Part of a small language model's weights: local attention windows.
Each number is 500 + 50 x the weight over its row's rms, rounded and kept within 0 to 999. Layers, rows and columns count from 0. Numbers have three digits each. The size before them is the row's rms in percent of the matrix's.

# layer 5 MLP down (transposed), 384x96, rms 0.0884, rows 304-376, columns 0-95
080:542531540430521493522565431448527524549580455430537540510565461492518524508574416359547478417522472477596465543527501439532483549507527395538466477516452451447437507508510489503541522516637563500534495485478495542417460475449527510559510499435464578402456450430526523416374515497510497520
107:554464518555461476519540394508494590469557587469555518539508477558538628576476547445447514480514551620461518494498563464513429442501510500518501474489500435455463539446496417551512520487457427484479407516506459438487422532494546479424538429395558513540511466558536423624481435470536509441
111:443462564530466399483486540513524506561419553550595438508572445480501586516542538561468607519460487472473542452477532501514478504616558546455457526460546523385527499486491525417569412540541469533525555420495491477526505476566516576491424540603523521494550478487513491514425476410518622483
072:438520560575497527514437595473509511520519442542487540550517430482454481413462501394481479487507445560408591547478463458505533604428517529601555507490441531479557464578506505592425528478523549440502491506375545470448485533594474496520530525589427408591506467496500487465468528531441484514
121:478486542511504521506544540413545581664491564508403527507531573482598522422532496495521538504480472453550459497501484470470529540555480562491550542476494607403555469500483537481511527425554525435492513526354527440544502493517480497531464474411471457552432475556437556502574383537457523469
082:440499527480493434440428514524511378527460453509534467450462564556479575612473474424464484503503462496410532441590472467551527453514481602482515549521424478463495621492464586475473535573400499429515541474535577512437540513540488489545433420483492451544489585444575581549504494503533529525
104:471560472548593535449479446487541537508568489542535402406466468481519629491511505555468500493412442501462459528578562561471433497471528437418530613556522455489540483524432551329487491509516529558514488512409538509464552487501464534523497487471461561426486457366516473478515514512481541519
092:434573495526592518471510528521530521589614405491549440515552551511437469558503475406507446390461489524604500496490541519625488519527501480541510419507422525484445537403436530535492499526505543508433535508450445501499495513566422506411615497490457494475473551494502513470461502593471406549
121:469595537527522536627463557499475476521416462529518528587557516557504542487385418498553456516459432483463501528559526506518504486537470419560563505470432581462473561598485587502443486458461493486490460477498431445545525549555553550460444462559556352564557467525439530471469515525441539489
091:547459496517497525442461408449522414449481526511412592476542601476621526511392465553555471475486553421507604509495505590470567555551452491506492571520459519566597421520496479592481437492470498504585531484492441502478487491436520506485498488502403490428483516462538435478553599433466481495
097:491532524530502421480541522433432522570532499555457479545591496484470437400605534497454512565370455555535449525551506389510472598456489457541557506477545468553435464547563442387523518510441474521516443495457437481534547530503444531523520483483497503528408492546484398536539574421427488458
094:541500479600494417461452512443577521588471568548522508506538518423527431515467561472497594465492411501560466494578400485570370535558540423557517530476454518548504564565455520543481441543512458485485478508528369455504461473487544553473555573504487511580485523467404444463529544503467478575
096:515475500419445451448538345473403578503515500495473468531531534576504575516453488444545551520450555443537540496461484510579502507541462538481466474438498524401500516520560517525538481506525496551460528512435501452490516483516666598513395437544466484424447500498482443504486382506443552580
062:476437528620521415494431467526539439508523644515522540496567551527511498551410419535501525465493571530514468543585519410546495485570579482534444558489465453507578506530482486634464471533511452506524587632501515448467546444475542583537584451538490489495477477501516468505522526521460429523
104:471446469480495425417481427525575471577493528468512536413534535527515524542494436486564455642448499593513470538442575539472479567617536554523581511575494535520418430490513591426538473497514527442541460564454536468600433503478547534527537472485424517522488524482417517552551447492523498569
075:463553446568512513552517474552443587542456397533484522516494525642502489583483556446546464501555474443615544456538539493449472436399443521492466568475458567604596514533528489568473500459530521469488590577483523533580576507474525511530435508520449522490553440507438483554476438532509548559
096:507554486570580496433456548493563487517489574536474540513597472506508476503396530530575527573495478580481550516464568492467488532455485584565489482517450417436490445585503472564518605466562490552508527527585519610426441520445450510429489499524544397577512469453478547592503491446423447475
106:568506496519445528556460476438428557387536490435503568512467515529539558495530486533514475499444422548483489461442538492468526561502467563478382505520572446516490483489553562513408462552394481517453496452507461482412361524486448446498467347515436562512566405529476506498481529582482526475
109:517487465487473500508538521486508507535565502423500483451449517450559536602486386354502549489463472549535519483494468428558574427565543463607503519539459434420531429528493460539582485433570537476411538478505435491428463411509491431553536503444519605566565546554500457530509498544484436475
124:492491561514479541527499423505490564474482456549377533435431544413432615472524518488414539465526501519493454475609491495540471595449445596500536522532538367559470490490544473453497514538505517532498493466534499397533536544432554531557575496518456479428414476583531421554529477423527501528
105:452543464519473572448412602516547595583438531518547489472519454559505457598543424524452471489486458485453480493537489510545542376474488423490490532538508586548540544494506555524485444607455514552502506475627557464562504524532468489434556516549507508501531441398531594575513589533506469543
118:522475494478474414482594555488560435436528509599477473525468418478398461459502509526561513487522620611512413450509486457448496509547496519480559487484515478461503475516522490503532467534450444548522470381529557362499591531456452556507450491510488471502492518515560501584375581599512514513
081:510469550547503467426488458485478447543476503478429403405506498463477519498484553506607473387524438563444541570491465467437439482469448389470474560530506512463461471494542502445484508487444440455533534520565594490571544426549472596439466513485504566540529523577518447476518584607569426572
090:483568422466478449482505440478494489490576431547569442457502540539435438523501486498537551510502441586613482646527536510497504535433546561482542562494519501462559619475526529486540513452517526516500497497471582508403565460444450596546503475420500521531438554479537475451530561603506557395
117:498558514560443448556523524546562531490570514540504538546459424445526511517461445538527513508493529508519497489511478475454545565541452483449541478470495528522668491521519533457496464612525607531507572553585424410552481568374475564518408485558583473527537391455504494577537544538488501473
068:599534549525442447472476557468440452504546498533578559549430506582442602597538554479581474562460432444536494520494439509495518510516517498507511504599565556520516477496474609452540479539518487591491465451490492392537511489562519508480520502463560407546480543361381523469520509555531483535
090:483543491512469615509471541533504440401476488529475556426570512413466548522506497526375466538431505536536478534485502464478486555541458414464417505452454532520458449472472526505480571515586537497456437494415554561534516421543535505519496372400483565499453570534584482520603493494516423430
099:596521518464390490511599436550453522550523567531396524422462473440460572469460477534453543551497481430506490524514584449465555512514535514493496449557605497452606479403574527550487551539484479519423471495491422473500432511460530488470427414407563504475508404467536456510535512481433441507
079:520509491541618500447487516530531466500453535535508390590471438605423481488562515463569491527520438462557579631502517542541453440449579557573519503462532539509467494595461528445462590412516537490448573595487537513533485418494450528472570520512438441482487479468504544458572519576484505503
085:516391498614423484418483571505557451481460476490581465493514468481478549597594526513436538503549468460547569429491519419456423480520468531356522533402446520554543544483510395535500576573447558581465514547522423443512474567470528501492529476510529479503479480555491577508523542486484524454
111:570452580548459451512490504600480550558508493479437566553565554441529503541620413472393484540449492478524487509533604473559492545450469471486470520435379438505539481414488458501529506570541494514503419555428465429467563472434387468447456504474509512523448437513508491547436530517578480534
027:490545461444558509570475510432531439540533529497503485454459532510474530541585547508441483486523519556486595452447480465459446600447532539507431489497436526531595450517458369513433504404477540526399488472462461434565397508516527490469473474612432491377503438533550569532506423521546486492
125:444548518513499479435516547539565480497449525491538544456550513544552540500459498620432439449435456446380559485500492509474522446529535528491491602587490542531496590615589517641517501560582515475564516574516494458500507567550541510584408461560501486533459535549569536503526540505487540546
085:411529517451572529455520456618538448450495455545452482529576533468490483448516498446458483428431502424500384490548526565523451519425555539505524509515444497625450503490484590505506577515507592409560461511548497574477495503461520515502449449505490409426540502491489454502619436500430554572
073:507478550508503466493572557382441387461598528552461624540508568483511498405515512507537550593522531479481460517549441510523494543442507523415538532482462528483419581524425524471578551493491452472482479501524532489519479436453604602458439467575494508521546535489468545565469460436601449456
104:493445498439489557548533466576468417479533544525549465513476523592412407585471509533563452438461496502471431543424488540499518511587565515585480553565470522546401511484482473447565474550471527539441611556478470438432493564476520513425536472508471507472451500509489437510627588568410492516
110:511552619499516481527457436499482492426547484462377579526429534589455547449614538524473567581513452499437413532459565425524462435531574568465535426538468508445481543511514572581465504515427455522394561449464505488492567535494481464480535469492511595553462477547473513484507492550538553543
110:483420478463540481455505457462568492385569524455543540514471520499442490441484531516575440504523573456584516522506416473495525549497528503485525462448395346477539504502504600507595551530581510522485505616455462449470521545464488496440536486573542592459485472487467468531575546465608571514
110:470518520584528530486428583451531515494477495565502485482553593471589447488549524557507405509512455569503569471539559498482482450592542453498476496426571454427531507615537530546514501445410437557409454444602518527591539412535600503481533500500537513562501446551530502487423490492572504546
118:460387544466442419431483549421436491470492556478511609499498521392560536514498572539509434470498499439532479390544511597493583538574495522417503411564541490527488500485526467572453545485506494431561415531441477528574503567518504450491447452546502504522538555606490487590448548524516492502
118:515465582545499501504604583372492414468481565460541524462491516537503479512510423558533499477505561468423518648533499456428443478433521531574533500556533508581541525511407500499506580503464550446436510537486518524512538514462584509513479415490539495554537405511506458538473590442527447389
103:565496496510318491479467440574569524484498533435459407457622550472592511488519408476522516573492489462514543507512496484461456441610498537509466492592517585466532401470508463536486504491574503513571473534475437510509462472484543529527510476495416517406485425470428450558569454486517523446
066:477554488445440525418487431500507483479451478444538442438482482541472549503471613422488495423481425518537503500471549450541425470454479515495463460533568611427466533481525566445478631496400522336586590451513536525524482489550563550502467450499482569487477501449459486534504497516547538569
124:553435468477583549586495484553486472480409466523548425393567588568569457587551432514547563524563543536478531507492443511384418461481458549475544549501478445575556459498514413469577483529481509602511495504548488471477522504538515482502479520490515536477495503488633503505505589550502443603
121:495499527435545534520577564476503615403504556490539513477455505540460583532447575515419461428513529549470452528467435510480553527478473536464482418532521426543459468458507491560481517620427574543372474480532503411444564463515615510423487458527513470523487461488540444482446468555536498607
104:515510460417502519540517588498538502577495502460447499500481366458441523460522501551485525508475563428430522373516501484520469481478459427518449521485496507523557518413555527319536511541467513434459534458454558463530528406497409523532531486503493520507508599563559441636483506482532535551
084:432517498444494531457484502510527462525520426577643605571483466433549518488537453430539491432468537435458495556567572512528622493585560475610437457405503550493560503490411479500490537543510574493481500544511503492506541523470560575475519504532432519464501523581557525515474510463506535367
081:558445553463473540547509547618525498521511520457474512461530434442493501618448441485515513563448519450511483489452525466625496502510500432558459489425417528421602435506505426547487560426530516486459499521529550523535494459456537454571469504537480438402472523588453594490551442468487481366
068:434526496535461460444515417404504514539490467440527558487516515473569495448363513514546493479381451533498506487504498515449565471506474450526497419488493505574482524516514381488500530469556396551536525575471499510625535450552508467551574407513484440482587452442427496480575544561492416436
098:551535431444542492490573476485486462534493533529512512527423613497468487476482504535492400507564495495518506521452493524535549411487538504469478475502523591569483426539416541623460535499532520437489576539575432541392462672550504452466496539529521441563445499536511383426544530495520474510
118:521557505566505402460462515462483529572558485534620500502465388511512464462507493550464486403548465395544498527414441472524549476572484480416483454506520503559477473592519482429508470529445517488506538523454469482472538478612439516473407459443366534542447485464577490398572528550496504487
098:634486387490425508405453406546495462452511521456576476523440471520477543503434529421496529571472594504504486479551627491576547425511516510477517549425415544564548519509429489505529433459475518552503493473523596460536548423498500568458496482447470463503479581463544492473562478572499501577
082:516447525498533490533496531545539496584416518500551541517560532546572458460543558530510490424417494427550502575493482538393447511541514499490569457560559500567546495497465532656524470479424516595507417581437468518465544502486584514583486444431491520520466479554553464547533364444516538502
107:517492577432454495485424433549417590482492612512475603567475484454537534500517393431453528517493481501394475551419525560503535470528460565502497399497492489444536508586485456536463518484432552519481501534508420510516474518550488530595583425565498515551424425590511495505520469513405519447
121:503479426447516504633468504531486489377519571466449554499538549536401484567449559613491536500537496432457468531442502452475415569562493472511498540510504568522558482516507524540429437435575564453443533470476510471475550524368562518583456508440528489582588505499475442553475501462486439511
096:433463527467580442519447517482448445527470536562509553455464505540481496530389475475462536387491515559496435465531576530475525438426541450554540494454446542539546520552489426521555540533505490545516449584491485534442505486497483560410521496568555521561482499482524554465482563442338563353
112:643508536502504479461433368517504543550491505454460548511538575459494476522419503534597501541537531438523498431542555474506526492554521456571537432481496559532560520406458455456482476422506473412415452502452558514561480529532426544482416488648438537425491514497530498487535561450515496439
089:511563384518485465582502509504378487518434519471540440406610465467487570554523579365524460557522471505531454583518535516460567483430498525504432525477488509484560497499495549540432506569513451485473457513507563498551459429586508483439528536523476490540503482510529607505425491637451476449
116:525533574529513573573406526579521525506405481413596471459614533509519469510493537549541508541449417519499545520478446544473455463547565363511601488468476532461519445549501484479527488472453524609485490482561511591466487425532503474471418483513413544497458454397478497539574552485511570493
112:508536537531518429482485466502527601534523531539515453433487573430440405533510481477495449478435537522487427493396584420455503500548467417434489496417511552530498420565460486565432531504614529512557554503505448584537504491441486520479495507447518576590472522492573427561552597571504416474
092:433495445534484545502535504490478472447427550517452560436572406525511506526394518564434446466461603533455507458525507519441459613457487520446449548451466359549560492496463434549459527472465482528437459534493497450502597580490474464545467472520494611534569537528462531481556538545423424560
095:492453491543413485447503465505451573533438518588390502439545584492491551469425482539464520485515571556488540509395596496562469550356472542514574505513499562411443485508485409479482520573508464557544497505499455552479508476523546422454524558505416467533512459480475519559515529492411481377
099:490479465523570548540608519475637488563480481526489529476551500509495503462616437490558419536446544473574477507473516514486543576473497489486475450552517539432472525506602510409470574548486438451490539532449559472495684538534525579551470462452485486462520486495534419563432520503568439480
113:539484495455463427559530462538539515503394466473488460443605447557521467488577508549495535495416486558498483525558499467473461439521568443410452519505564526440507483557428445485601562503598417484538447425569504589519553480489474510460501442519453556500456442417481443559558435501612506570
087:500489514518545503514432580526541473459462385570515474524486496549553563438525478554473531551434504461510492532404444439487524495523436474374505527463407485447467456398485474544379487524495506481496590556477452536394463464544466558471527498529448617485446546465500497509544496599430475404
065:582524395511427547480642511505596604562525502556549393503447444547428477577511537490528462442494522467497560493541498449555499554524528517503531490558503562524521514436516491457444488546506558397467567494519497568600518578503468595555456530573524472502512527544486446491562560569567506491
103:459441475451618453449496470450486540474515598574577536555498448464460453502479514508518488551551584387481550516473566579504560463407545552539477499531535421497476612519542466534550458539539522414493562487467514419372488590498484520517511558499498478486494501461601493489564558511413457472
091:571460494534488378479562539464484525484577544471504447535456497360489595510521512623439525496495513471482461482498445624542437541562452468438518580503557440519402478465518459454494489456565483519483554517442492558557579459439533487545485470564523482402554387514446549509520516497526455514
173:560502458466501528575544499547497512507479506459522506523531472489490594415591539509529508435451464553531464458549403555585496520430477569510476584537501489548549562576493434437480578493591551520486414495448517538497531471520536545514643598541423524430616536424533437535512518487497430500
126:550452509601470532450420554606477574553425553496474534442548516515455467547421601519424473596508496578477478571489570446473408553549529407526548534449521535487564539470505528480476515458524533521490431482525502486539434453492551527540411488602537545474426431542526574512449541474549565482
087:479459477517487465471485525502446458502468540441448504502467545463433388428491480547528494487491545529488464444524649503372469465545452505474527543401441624491602546525500430552598547474533465447509494389521475509472496499518451499465496395461500538470498505537480439619490582565475508539
099:477492532509545531475432524494518543500542489445460551564569442486518426473481571404599494563485508523508524532462570515477614469516452598503475485491507420462467462494527433576391444501541472469505394494435446430487427511548509572487509475529380513366553523547489469480597479549475558493
120:532495598542463478360446520435519558522596456497524486598433472466400463479519556640467480515541507482441533483465516441476514560620543511464493477501486471496512506502538566538472497530559488552540513492537543449420479530505462447518464527574496478408478594568508452411432412538435511502
# layer 5 MLP up, 384x96, rms 0.152, rows 305-376, columns 0-95
101:552493508430444603516573472465570412463436462436543567484477514561568495517503450573548567523557427455426485500470499548465505514569478505450486567501507422558597467563449536582593565506509541556482540455462509523503496522522512506450468517540460500570495463501432530479581358503556465613
114:643548560588571539523546493422442467486510514478507482458560501537498470500526479457532536566440531495527533542509483426507470478408546431538546514399622562480444410520602478509472444526545505526476435502550517546477401503472581485515538592486648503494428521504455550532507526520533506489
086:537559490491530475527557478450417516481435531456492485483571548516468472548528429506588451562550537450600516492469445575531535438519497455541458487550556486391407564472506548439584500531536613458490495472484446431531499544342416525537509511536514489426514460469551564462422498554541570475
124:427499557543446439427524411456583484471553516587535406456641524494444534514499519484528478563485490533466515503526435546652458518381526566482474477548525467495517528551484485483563433469506470431540551413467573512486505479473454516498435509420463571491426542481420558466462495496521542572
091:600609477526404511544536511567472536420459477459580557437473526538493508537453506583501423502537545423480514497444445508536464590452525493500457439473466533455494434572551537549464462481565483599498400510484460519542463515599510507380527499587524549504401534416482432535474471492505527453
097:535510439506523541522414535550467549431457468461530527486491428586421486528518511479482670461558465483493486537460493487514487548457428548476573406449454571521402515570508448583475454463540623489479592563517532528602572523546536543478497489520509447491526463604479500557548518455478512548
107:514524392494458506537575492436473488555388544444614549536476439542448494475465556480555584563599536463514550497512478584463457506400555449540439464490568455448458479495544569493486551491536533488416515423457604465495514468452549573523483535571460490513501493545510499418510442534570455588
116:525515463544513490579515477417566418596478481511490544546544562479600485397580541481598532488467515597481475515535462514551489589526490486521437540516330556549463488455541553472473490449532521555539422573493441513417503558554539486502509489611581458511527475468509472498537496449479422500
092:465403436517574562529494528448606482512513556468430447552439427462493506527458438461480503483530568495402392494546487492490529492514567562383458501519501586549514455501501486489495498424574495445569611539454516484485398486489415473464527421561574516518513523528504436554618470518518457529
111:561435582505439589514510534503532542613560506467449404576556415572568483481461416498405435479500534567549493545594535505487504554521591515599465478504508463507510567469499529501460521473455498481449470498530501494534556394504501520503458462498534615556532520565397552500431497529562549551
111:534481449392458480587454553538542440510425539546517421437499511491451615446525531475623486514540474487557551531464501497530408432455433552474551573474423464480454508487546455461433508531464572466547478485431519567517510423507481514559482494422533585459432591431469584487472513532538548438
092:466514513517474586472526465467448549522515594482487534505480558454458512470456563619561612433586528518465444507367536534455529572493563519476510484435476422509481530526466518456537481510441441482539399485502521422507489529441428477552546463527562490484458451450584473465493418502519339511
082:465514493393426547441545552535527470503474439465493499468397465605519430520549522441578528493519464481475489473446461516498522522523457470495476569481484576585475579511491442487503519439526506505470513424427530480459420633504533448630517495576579544476494519474497617456492600459554545430
107:512566536459503625519581457499484463523459519470521543534510558462463476543416506577594466436442466430424498507465581439542539444475521472554518472480575556443585476558490524431530529449527534529425553521469500486575519636527429489447494480532443434467490508472477459576468438377490427518
088:484496523443630566497528445491517388479403466567585472394533477455507513485504536498535544466416576538444498540426489464556468463475425417462443493537543492472476464473442529550548529460448535465551463473583426496415482481519573481402450426436496583540525561524443512445544525536538462543
105:449446506566538479580467490529476522565503529550497458545592513452565504386550444512519569508506427502532506497583418504520479449552475481538635509454490503450553516491492513538593444568516504500508521516516468409521428480488579491539489552628445448583546444569555361430516491488489509528
100:496471527483510460446495505586496473490431501472484510441453440508551459544543593553604460454537518522504447581474395463493517541509429477441460528537527480518520565424437495499586420506534516520452481494603456486534543421585545625519547557560573465545426551496605438434539505419468476485
095:474532590435383567498418537518593410501403520478446460549654472531502421474502506601498490514490447582539531457503497538501513468509465508530511395519564529503435491548481526456481431476531579513557507518503553502508478562430529428470492587418487487550512528427459483496529483508409570541
110:548549478413455474540587548502484456480429494516374468491532456454487465534534606611598485564456501544493501440460611516502435524437480546446407496434523574477453504583489558514573481477536558384467552565543451512490491517524506536458537472527483504456452499484384503523536482509445576473
101:402481549506429559452513484528513406470416509539508557478517457428486491483501566482496583458455463396566459495456486507569431555477484469457482507541566521478576524563479480408514496447461588448476476537493408547431530496456483530477478572425547531518474517561460508454330428454522424555
103:473496573416493438508418431506546620590522416534476522491492480512386529474528513435558490451450533521524509594496480509542528441394433449477440544390482605479483530419550492420456487520490487491457496533487484429529516508508481405563444414491393543551487502471524411519512444487488504498
090:542517493470455552620505566389561500485604448527569445486521547608510520529539477438550433467430463539508472606592583496487494532528426520576533438562530543459550469418429558511465516538500483485509476523486514461534462544447514518424475417548437423500515520517465450434425479471500481409
096:489593527562492467476524487500516429449410484473484509449505443536500454474524632469514519452462555574478442485482438538451514508479512586546549532603417435473526496452458549513588526379550413611584557573489555500525579573495408502513510443471542506451521496535533547525486554549479465560
103:397498501511472489511508542506517532427436499495548519464518460420460467489484460441532499429486443533476586550491461513528497446604422421388497597475547374551522448530461544580502433541484496544565593391405504464509513502477500526493581529526470526445464537515553522526491575561383519504
084:493456473466508470502560507523504479520452508550444560469498417558499590603514541427475461438494421524424434569497612373529509556458572536566430529546514557541454486551532511530479415496483542494516593474539519506570441609535482457462523593481492473538485471503455513579581500438584545464
096:538483501458428593545551517524544438535536528494463389467394521515560463567521458489497527493528502487545505464395508495455540509487528474441512557488395440529498513486516413453555507415541450513457597591463538589472546467624523554511428570584502516488537477535553536535555454507533405576
111:537424579441470561555543413518440452522562460546486509462414457442501562497568488503381480401486507597521491591421433489512572531490499540529479514602520503521471486444564402524560459517458473462451583522521483500439508500455483552509478537546606596504508473507529473505495434480418408524
096:545550435492501498458419544603483443384442495501618581417536499454482491531501496527424512535499503497555629436487457515493502540428466521611459556464422496495486467437522530507539436447497541455570457582454445477464495514438460557615454446502507447520453547524552515507447516411490457507
086:467536450488497444552443408551537451391555455415533523534500497625465526472502451449393451494483476533477501588568513556553533432497518483417507504433524467546537561518489526486406538516546477494475543596534525562486443460478625519535539523455454531522492504424535623454548542558498429518
104:506509467572511457546527438531605528468500487489554438525547445568582558461490431492521521578495552487531503492486388557601478560504528444543567397557449515526444526534458519490578550466417502483565424525492590446471565495513412505424543526521466565535475460508475594495530471633551475503
063:545541513447553468497516447461463432452489511497564485535573477468449393498377412548482514527514489465535357494456515571447499535420423487478450529542557566487521453413499624489511548532500408514627515527483563499503420538498527513557489521522471508508506474534393501557468501524493404546
106:561365495576520531467461536420559485501486496528533524561455550434552494561544559409531546561469527485529476502560413475492508516586514443495491357395431469534498542484517451492519434453474461466491551560505473588488471512533498564427506460515572492438561400437451473525594470489446513451
103:497495507458542511467444587472463532522465543500432449510513481461584463486541475482521541471541446499552526523429519414510626489463571370529558535539438505559516531427531470457525476523478483448509549500415471528567608458667489442518561503585459577503535476495412520537481580446536461502
087:508473395457427466524455429500535522536508396499553512521455475414538504485595501497496444490484430419514527417448435569471428456453435530498467544481499564535462482520512421448503456433505514473555652515464485529503458443435430449432508457465470413544478423547493436498577551550553564449
103:524453402477523470529430498489546436498493427511528476533509504546598545476384466508433490558548525398556478539472523411630482492403508451438463426473502550465588447536515470499544496494534492492603532436613551465493502553507493513583547506516487499443507464509575551458476564470403436463
090:507585564495468467435472500466478516518505494469548590552437520533553439539542541515529474530422436450543495486470528488515545512443524545497378514399422468513469476422465454543332435527449518473479436425553520517410544485573558509553504451524545529532440503441483480500521401385485485565
102:486490539499538554484476493455480463490507653516692477532541485502451524474470558480498538494480456557552456544518573529530513478525462573389565444552529553503522527519476548427491472503402453459516557375505481578497528470396558524436438465464462485477462522586489527479549438492524559460
105:520436532541475505555571528547504553466455607489499524426486439508513508437602495489471590469420382486536412472527515513411476505583484510438523575486508518564429532486544517558586490529527447496472544572511501458421436422547449504484393477560503553614470548485433458548522543504506549564
120:486561541495460422538498530609421512464489519523490498391553459505470589459514492533557454531409449483428495446466520514608493450412491537469455476488402426491421535502384526395529499461486469473489439443601544452435441488529499505529502467628586464519470464480537432491529478502488530482
125:428432441490514469411507495519461560502477454432487486500430540479503610461498477527444474431415528582437538486549501509480444440398471480497526425402518463537491474573439472476436483469455572618462482518575511500474520613499424532630559443488508511537494493524412524494548466551545515430
097:567499486508525491471459392516563473566462533450537463510473514434489456521550476488501534552569578500458492489424561477520477491579476436554405484478490534449529487434559538552456493394477474493446576486606486506502368521535566532562582448439468487525603444600564500439491420454495424484
085:381456471435391570486479528454486428487580453415521483610530431508589479481484527457466497546560505468570483559433452567451469536536388489548500507460454539437501485437490493500584475527585445436460459517540485458529521509561422485400584483537529476468422421538476486500489504580489516486
102:486536479564457446499501608519493539465498479484535437534545488550528515547452509467527420539518414485558451607410577535472511415469448503553433448486667594539508458572494455468464474487481404495447516556533508522486566542468519492527531434474493554532473592543542488573398479443443552495
100:535502475553513516580496580561515461563568608508470507372547508538478536535498413586469473509553496508478543506533439520524412463506514533489506454566485546539525435454522560456604526498495507477543437517477467510610520475384468407480482527433608526477581463572568498453530492479545391487
098:538534484496492503486527571496524494388524497425477482548489526485465407511427425520468410433508481505406538495364554483608478467470410505478496502486395436468574472547480530593471505565472523473472542508535543634515458605545461533527467560550545541593554554531464455499499554521503520497
099:495574518593487448513462558437536597402449573551563465502506466480395407561471438507531541415436559534508483499524418461511479533441564627451527441516472460499487544531461524556538510442465449469477521486558428538503460450486469467511440536541541515476518594424442538546593531591531479522
090:460468526582561536509478531434594453515457521584415528510568477493461426514483509555502453536444508494498475538509494478498498497515471499478471516481646431577547479485533529488557550548519570550626475540391501421465447408540503451588548518491503481605531522450461476507601409575437478490
077:510456494506534496483393464538457550476531587497487460487486582554462429510488490395614431606473458492470545415478552603531617473538544511528523488540527516481461490414478490543533576452517512460525561465470550472446420491477521469525410469495522429452479602456506518508604572567501438524
102:529564517559529494491485541561513497406511406521517424460465507433454461586507489487496548498545508432482515487519488545400418515521491494362508453496531497454492540370434508453600496444418430432540464539495525590452438530529537483406477592517449572515501533480500510436522506541434442407
115:510429460506545461550518495434479473479469452531492527513412557420500479421573461488505584470513516456532522508522460542481550554451546522465446414536513500577517428472527587605532542432430563454472473464437453618541526562480498524402515466615596466577547556482490504581537475441468570510
100:551543439570473582492481594581464510437531466468561384534433480500513531555494560570615449566603505417497473421500578480473449511562557493457605529490554497544467505445500503488558536455507506556495522469404558452562564537516511420522517493481460496544417580449569512482549542486480463484
097:482542428454471536487604508518500483534549432531503546442465493414491410560484475518508518505511444568486569531530445516562563429492593534540488467465401478546459486553577478467508498638457491419515495426444507543448455624523637453435550535526389492504500493485458519486501570466516514503
100:412517476499495466516529476627515471533465431516518447388516470465522485485547414564426487506394456510530523493602474462493416511546570473505486540546523573469559514426591630492565431570533530539478521504503430448469500446451481525435454537460496529518459559447514484404458448468443517589
115:622449451555533506514434442492456505505541526483489523519360540546438501479543531511513555556525501567453583527477566437479405544436442447524458463466514434500524553531523470592447523504564463609457518474437441479483588503436489424505382539501459558479413561534537505457557569532484475481
097:464416548585509556424557543506457419492426443579457493396526476500570425502546478543547614506512589551433487577473477459539402523515605485503444546559552474491539524505498552446483449530563550453556449441486438500561451523518475489496440477518510453429463417531524442468502439538549483576
105:560546509471552462532591460572498441588508469531515526483584516497494488516563458539454610499525479493525551539514424393467520436461569541489470534481588509595480537462608508477534393506473557585471408518478507511393509456593603516499491505420592504505579492527511462513449497550462500477
107:591426583605512511468501433551556483433476533495527503533568469527470413452539529541457510498607532473446537432438430445511439471422523421465508478487432526469472447535449476535512431463482590428520502499499422513512562476446482515397551502567489579408533545472469442560450543497595435518
120:465475484428613455501534481606360530442511513480482523423482413536463526576480494493418524487512511406464469438519481508459465448558579463511527494525472480514434479531383512549503593527570428494550555519541492544481552398478522532494479519510467625452586550436468481505584486446465505493
110:560417543560424475480577486570536426459542450602498463397490648420478469489511484449457460526514466498487442556463529606488531471615438430518495488512566499474509519484369465438488544428493565512480481523525505467548559507554479473507534457493499533544505499484571565472428449444487420537
103:530448479594635564540499585475450477467508481474556446455534555537390406523564585438523471492463454507546440429517452499518471535486456548511528530460518583479474478558591553433435460469557550539624530560449558515487423453506463552592511452444552458468513518498532472574526451520499515519
114:466441450549521389566480447548524471529429518445446562587593511413491537506500467487551614500521490423525510472537437463471463425546510536520460528551488470459455487474410504538583477405433432532389537550479469545519493536508425502523534555428549463566488526486543401463584565450464521482
101:539531531537526501449424501527530570458474465452519589511543501496447524451519476511478559401523501534500489525433488459435428538472431626516570529550539548510493483526486491429598528463444521459531575545468510585526474466532516464474412626504457474500488506474467364484450636605509565494
115:453576474518451502454575530473616506503561539480499548549435542452551609491489497510484498497487459456511491523521492596442503491454506584501399528423518448507585503562504432453446520468405599548629543464436527497550407453529502435514531534566457504474567500506501483475558570384474520458
099:449414620516542490539575498496536577487543485547489543522427480460470486479444484467527508540524486468446455482554458493522519527437482478514478512451451520526495632471501445329449497510536528564492547612426528520371403455528497533498428445491461425429527562470556519560510525521497419502
088:387415439477480505516471442461466488558492574444478499530511531525507496548433492440565547512575561549479507519412471497425482410500536482564449569504430499490395508563468500451498485521424545497450545495475492477514427346501611530509556542460467524485480467408469489472437432458392488435
105:436410489439444446481464557441479524541466525484524534534516556559466600409487546492450541468585530461447439519502566532487526558491513547461434383488560532558539524503399600433508495543458440527553592513470523612463491437521466528437523432471510501405506499535468539606496468586467479506
092:499460524468536523475486468509464540510550495533545477461458463462561458425443505425518479504422490453445490461458606563415570432430483491497562564531457496523528455446493543555483459514581512525506454454507513440554553432493594548582392514511640537562450519509529518456450661559547490513
160:523520445538478463598511521479568501519574534544500523504475472439605525514416613519575524558396461477511443568516476569490499476480570576581442503480534478577563469480576489456526501560519492523560484477514548475389408487522468428517535544590524458482586529418485410558552458455474441521
128:534461534437536402467530520541431447512457585538511555436510434544481437501499534487477539580408546526469409446565469570530516569444556457538438493502529456510558492489511531475486450546420392510499479551516451508499505463443517508599486451473615578587617511448557492539515438574462546547
085:563339423535483504503486485460548557580534486424543520564517472523459506486404506451528449428493514547424514487583543506513413588557487512435516557522517534456571525425503503560485533534531433486600514463560526619550494520456486502578510537530497557647532515465539505545534527521471552479
094:429524550519561422489543507457484442479482579382434498410571422519528522480533462474442475567553546496504476461486565517505505432401437516553504492532522470501512367530443459465531435567530496556441561468551476444518617484506486342484511447477507462488498517410491500543493530552473444435
110:437489407479520511567530611474473517444544468469523453557500432362408484534449529506483503390472467551543542536570555462529492538576535555428537501498521565547517497524548479515523512457455560494511446483534507516472434469504483638492473584584498543516389386438498512472536493424457530525